From a checkpoint of a small transformer trained on Wikipedia: 8 layers, LayerNorm before each block.
Each number is 500 + 40 x the weight over its row's rms, rounded and kept within 0 to 999. Layers, rows and columns count from 0. Numbers have three digits each. The size before them is the row's rms in percent of the matrix's.

# down: layer 4 MLP down (transposed), 448x224, rms 0.0461, rows 30-113, columns 96-127
# up: layer 4 MLP up, 448x224, rms 0.0537, rows 31-114, columns 96-127
down30 113:484460448525534505509543497502420549506566569532488528483479471480479563517557520521478566527570
up31 103:568523473542491544499526452498508509516509487442531511512527575438434507470434453483524416519546
down31 104:525451458505534512500487449509443474528492509472575592481481478472512456533492514549532427473525
up32 100:429595483479464511468476576511548496408532458476474489547494495542441539560466525505498513485534
down32 104:535505483489550509523481530501507476581443575573450480398501476545523557530477469457501496547489
up33 103:442502489600504579509542547565487507468504573486515436487513508514421511552495423380523549497472
down33 107:509495446525545473561567465521468505455574511537539452499505457517559449525528450551540463539432
up34 098:491464460472568477452496474483496585500476455502503427477484522460589535456437577531559504472421
down34 102:473511565441499516557496441496506542575513487478592476544552452451481506492484533444457520548488
up35 104:455493459501509504524443481563530538426417538478458485572483501457478460438512484468540502472512
down35 102:504491525514617476522544485504513538491527463577559495560537504505486521431434530464521499533533
up36 108:516556547434480508564489470490465406468597451482577474553544543433492514484481598529502468479565
down36 105:521523421435492408565505472471447478426458510479512467492479533481494522498521467549498497423509
up37 098:448500554496502446553537485550474528473502542491486614463446565495513498544589475513571468489518
down37 100:551508534534464491508519514435438491470535509482464472550489467523437528498459572474509524458466
up38 101:450467463601488460494528537497472499510445532502448494485503535504466468463447518420547491540538
down38 103:504473487482470530486484470506455528444527589450479526502491528501528567439518489533531469507503
up39 097:448500467525462495493428459499518557468489504470497521519454569463498504488595527492448567482498
down39 101:518532513492478497513553492534493456534505470505557514465485563511425552527502500473431529475548
up40 107:473519499491470423525573482492552458393447517460501487452589505503477559482483508488482529510520
down40 112:541421476539517503471451549533532510532531492483476533531536549492465432492482443541496468536523
up41 098:525539458507464469599481420508547457515495548492500484444532563418513518521467467433512512520538
down41 103:476477514562530477529529598536516540466500604474503515463486485481488525473553574523480458529476
up42 111:501488498504529484426497452488527476501486442601501509503522513480545479515485576503478479501538
down42 122:482496553534447509507444499546452435517416495511572507466530469504566514496436458587495470499524
up43 095:498537474544529512570590493475488398460455476507524573481489504503551574528513509459509518497438
down43 100:467544505479586513504491515482402505475507456541544509478541414447517521497511589593536450511509
up44 110:400511512538490482574485529479531526514560504509514561553496460480531554397520533505508457511406
down44 107:439451517499523456498460543456553499440549508494540498465506488517512487549467478460509513515391
up45 106:498479436533599572566525407479523472482512565502556505455473506553473545510494523486530490494479
down45 104:509498537477466480541464474429492457551515488460546539494507415518477510424492517433520506528509
up46 100:495535508496543537521526528524549478454570410566554488545495559548443548483475481488468497466462
down46 094:487449484559488554506523524509492537540501484433462546424490506479497499505492509517407519552513
up47 106:500493471524521520531460548565521545456510400522556462476455508442592524460459426476543471493481
down47 105:553479498463472513484508530485510544563509494492492472536462499492507465601488476499447471525468
up48 099:541509504526461577492534431526540556484404573450553472505559492489525526518539444414506517507510
down48 082:536472494507488584475520492503512470520425487509509484512517503491479475470523535474549492495499
up49 090:532548539486568467435520530513538502470525553533510546499565483567497470420498516481497558491517
down49 089:484523481545471499509501471431482452553451462584446464550464536531470482581418514546482529495513
up50 095:443472531532509584530496460554501517425500506533504481481492499480492604502527544521613488431527
down50 099:567467429453468474476562551418477567507511541496506463478477521510498446559482495522548560525538
up51 095:458500490530467534571526534442504541477560550553536520501503510495494480535475563517480533439547
down51 094:475542437473490531489476540474494535503485466478407440504480530451518478554477498532477552467503
up52 100:491501566502522561561491515433573540475459525484534397501551514530386535557524505513459460577563
down52 096:477442474539540465514434431476460474517516510490462560527472508460537500531494478542442562472492
up53 093:478526553484502528563448486492550577485546502521473479529539548539536513557513477437483541542483
down53 089:539524515519514483576486496505466524528469483532492512458569489513453498527465487510522464511521
up54 098:512495506583499489491467493499461559463555477523569565482493432453524482534505510473548484484513
down54 099:495460491497461466508460553551501496505444521490528482439457505583486457467458506513454421563500
up55 117:511536527530486520545434435551528505464472515486551518445558534481506464555458547471530500434500
down55 111:496424512542469554525564438532552499528410456552560534494520545525522537514571521509454433561567
up56 098:483537456537516554488510486517521456440536525416537454533483498552524450586556436489566522461432
down56 092:453466492447470527485460460532524447548446479493553540490567485451506480525581560482512465575436
up57 106:471508505514443500598581543484521557486427526505585526503496529526513489477502560471558502504449
down57 097:412482511567458555553489525522458449498527471497501487457518493535443488437528592472457523460495
up58 095:520506477589523455547520488537455508505521503514475513507521540424487456460542503460523517480493
down58 098:497466499444554496440451486503498469482455513482509541534522548523547510541486512531449514486537
up59 102:499502524494451499521500463484493509428521506508555551498524578492447446569526514522517519501426
down59 106:515525558476478453485489553495474537553520512490452492483463514523484480494476559466597492514446
up60 106:494511525517544526423519512467498547504547441489483446522544542510495513503555454459602519523483
down60 111:434515479457551469485473585530481505491545576477495486463482556481460536514526490476509445483589
up61 104:493571530583550449456445520535475460510458527513490527557493440556428470493509523471507506492525
down61 113:482469524511481507501459602450468517493523509541582573456560514480444528533550515514505445437519
up62 103:511445543460531524490522450595502512484495531508528519586506475473524481488571506449471503508480
down62 100:503538499468527525591521414436519457540481430443543521518475491491524478473589463495457506562479
up63 103:433472419549525453473450480527546542438423448468516486515561559544504472534513486512436456484486
down63 098:458457526499508522465505451502488578547492510456494535461553570501486493433468517483539533495517
up64 106:571522499522510514493465562560504561421522449402571473498506606480549463468546493522504500530521
down64 098:490481502503532464507523461474502495570499533575569505550578485555491491525542466478483509549435
up65 101:454567531511427493561496505547569482483473491492567544516532488501563525493543530398529549463539
down65 096:458474510508463504499485503521480523529468548532487552478476477476583506509493572484472483480503
up66 099:454522475484456524468496538507538473496523509470510489509444529526569524461489532548496467484546
down66 095:490512498503496439534502519514566511579457425541493502460483473467536539536526485500562499528491
up67 101:488513473544475443459571494523451491494542559489488512443505513534513524484570532526469428455466
down67 102:426530466544501526546571535543462440425534503494528469523535520485476495509532532601500529515462
up68 102:497552527552483513455470487467509542458412491506498492560521508478451557483446457481491442524503
down68 103:484502538509540525496520566449535513518420415517457461476452522513569506528510503512527423536503
up69 094:551476463518445565482530488543525495504495576529481482580464514540492532525482522519490529503482
down69 094:472481491461467515539473485541550554524483522507530499510478562418458459479470461411471423474484
up70 102:502517572510521499493546448543501427499463531474533525497507509468441604536543558406548526497514
down70 097:505479452466475529465423594486473511458563452540581436475407471457482504481464501522481457537500
up71 101:450497504583513494479518450529540470515443538471478499574497496495489544465445376508520525433508
down71 101:521476494470470523538509493506457531541598542466484456537450548549553442539600504501519494540527
up72 094:564587544485522491520493480444593574469495496436543525582422502456477454442427467485494462471452
down72 096:430482549501528495500456453507491448555525516525532496537522541509541416585500572414488498464548
up73 109:509508470547455512471526443538475501489454512507454491555514541527476453514477564529504462493433
down73 108:466463464503544533535443493513542568497574549502536558471570513452478452487500396481506471534458
up74 101:440509476454494441498445476466494490560456519511496499490482450459458434507608447455552523501528
down74 099:504490449512481548472452504508571509485539476587505518501467525571478535498552506425466461549553
up75 093:551527480556465459544519472465532549485538550475467449539477598472412514482472518459533529472519
down75 092:571539441472474527490461459434440470538444509476498535463567421451623438487475541546587521467593
up76 088:545504519580501545497478456520474565498411450505488539530495525552529539531505498456470521507479
down76 089:480554516480505503451532485525527463529567501510555510492506489478459598466559532519530421531508
up77 090:547563520463551485509448558469534511453537487552460466573551418475431464559535519459535456574442
down77 087:475454542492497533548571570485417488550494495444508503487455525480544490542469514501438520570513
up78 099:468541551471539440569462566523512580512544515501470540460497550479532489443536453438562435421462
down78 104:540531482541463506486484521481508478525518575438535482520482392507474500494511555479506522553475
up79 104:436525528478537505484482522549442448477501501471525494434426557515511572576574463486522523514500
down79 107:541519557479547532506441516508514530515514528486518559475474427442448518471537481418552402525498
up80 096:528467510520558573468482473480488476533416461509512557550453584545482456573486560546433537489495
down80 094:485555528484505531433524560582465473553491550520539431373510472485506520524499409540472571541471
up81 097:428515489494530449494520457510542474496466442530529494550537445475525501462530489412581466484453
down81 097:470577443482473529503584440443515508519526472525463416509459496495577554514557464480481534450542
up82 099:506508488489557481475471434522489459479501417487513499581513483546530452436529489524473447440476
down82 097:500487551405500507595428525475456534508505486575441509446465450451539560510533526511502513535511
up83 096:507517468559496477514570524569565541484422472495468494534498536504503517473506524498455496504464
down83 096:506480508542454533470495474476498509497449446551561432475412540448485510576466508516461470473538
up84 096:511552549504497541480573455500521497544520471521455508535498572479480530495499461484521489491505
down84 094:506441473460466453552451543539422526508483639472538420527505522492476429451551567498525518504559
up85 094:484483508549507591497447448499597489500530478499513521544516543552475508485505510497539446534489
down85 094:513558451541415439567475500494447495544488508474501427483544441460520499452496515496480561497455
up86 094:555427461514454480463439466517536479528486546511566490522454474518420533454468516476514449480447
down86 093:481487442457519482545497543482469415542468509491561566452467498568543455500462542501515534461492
up87 094:526477556548492533537410460493510537588420601537520469512473510496446521523521479493522466467520
down87 092:458477485521537505453467460540510447500500422495539530499471513506506447514510525510487479519501
up88 103:536528548454476509574547501543529425501503537423458478468527516510550568496486539463503545507492
down88 103:502463489483408495503474457544468506480490496500498472487456507500472453526467475547426546510528
up89 093:484522520519467619509541462522532571524475500516532557500567496469553452467449524355451466426481
down89 096:534521554515563487493546518474499425474549534488425513497462453507497550484505450595476459495488
up90 105:470445499573515527506547491517515521464545535557495472523521506476510485519497540519566565486516
down90 097:479495453494545553477458507487524511576417446434554517477597507495470519522445469456528498452511
up91 097:594597454632507510541542539524503503466390521517556448457499579527526518500518523472554496509498
down91 101:533551455541490500480463499463506489531489542474547476553451488464554559521492531415490540506505
up92 092:508530539547475581551533443503476470465470492480490461508519503457490459426469483492512494503546
down92 094:480528562478548540467461461524514511526500499544514403500416525522567553483544483531508580513459
up93 100:507483532485445453514497477461488481499504473499466518464546485458501495523525600465444515448536
down93 100:491550435527461515409466533441516488493506569461495510481438431476482540510486482507486473501497
up94 101:498540522504555465550477482523510537499511489502480439570446527479463535471529600404503541511575
down94 099:421469559467531500419491548504525426551580514426533526524608398512486475536521524494532486498495
up95 104:467518504549446517486546423446495495529522499476464502498543512449442531504469517456528566402504
down95 102:490507521524517524497489419523495558528499444527382485523489471529558501561467476511493534469513
up96 105:525518476562542519532453521516527546432474452519572500460515583430562488458498473398521491463439
down96 105:515553461434571487483481523484504497469564559473523546519465552520450481528540536543457487550532
up97 102:504578532499544495517520425477490574542426452479520453502479535455535498498544485447565479497506
down97 099:467451468540444541412545478496470435473483501383512463463503527491549501461540463587496496548473
up98 094:442598570500483519512529536517553478505500505513540477516462548527417520489486472538482461491476
down98 098:516416544487457520554503466452522563517471547523444486587520509438499467594483542441494513491517
up99 095:395566468550468509459541519545486570467541538480461515606444468503473424482526497450478487532504
down99 091:519419502473486534501521464552527517476499538504535536527519500489505486499453594525510485510494
up100 097:505506552523532445521503393499528539584476519609489488526510596497551470555489474445530471473457
down100 093:497479595405531539505475588518497539476456469482578559452480429484541490473530496454495477519474
up101 104:524480409564605498507412496489512442429532519487572527557456509530504490541503468488478527482441
down101 102:464483460467431463506525514473536522449394510516527490488505553488444459519432525527530485539479
up102 100:531470493526539572533453477504498484528460477550531479486521462521474505484494462482554499453402
down102 102:479459490531497487468479497522462495509521534473496552534560505501458455580481490454492540509474
up103 096:528592530485577522495479548490471513492524496476495469463503481462437599489533450469545464497542
down103 102:523473547502520468510470513496529529532467405504527549507459468548554513524512497479460513509537
up104 100:526530564487508526445449538509509443498543515511570433508508467502431530582467490451505420508536
down104 103:517565466538411541452552476486544472503475470451456560482445522494459466490458600436534597517507
up105 107:521502509460560510509463530530512583508470502552491499499516476495486454508499524554534580453467
down105 108:448457554526439520511435490472490487546490490534429426501505560500475496485526479481438546508428
up106 100:460502470519439499448503432555516502480489516531596401546507524421490458416454541413479456483559
down106 108:509437491510503458504514515491483436425553509524442497499468561548456551522503449606491604462548
up107 099:536473506530459487507476501589486522460464519544500501524547487506585429542508494475577479461438
down107 104:531550464469539541499483563547468519506543506426512499529470507523537522518525485460548518466442
up108 108:412520503550556532543479525495487444502454543445512509499474518534469488561472519422463506502533
down108 109:508509466507456515527426468516459453491561423523515512474439518453491540595424507522611521451506
up109 098:455455515483531395472478562522485549452489501442556456521601515484523527502500522531579459476506
down109 096:481460477479519451500499533504430573496497461568521507611500477643455524459518421523472563493560
up110 109:490543501486536507470507484505526487500530513451522507511514612542483492476537525465600480472473
down110 105:459493563532440447467506478508496431507504515484511472440416522508470492518487456562471461504493
up111 101:558505516561517505471509483536456526503512596490550392501448533492478526436534489460541533493534
down111 100:598500504510501469550600536494517459523457504511469440374574504543481510455441526553442538452522
up112 102:516500524437468520490535468540502449460462473451495548529490505482513494517458524509460460401515
down112 103:498467505462579525524426553419489542487522582484535508457464482482544524541438525526469489483419
up113 097:501527560517523464541541492524562517431455570505540478452481493552483480574509576446580548435447
down113 089:478534423546490407547522533503503518535529500405454516491502471473495506483450506562470495521521
up114 102:575501499520502471533570494485448529423417490506506530581487543507464575502539467548485489507506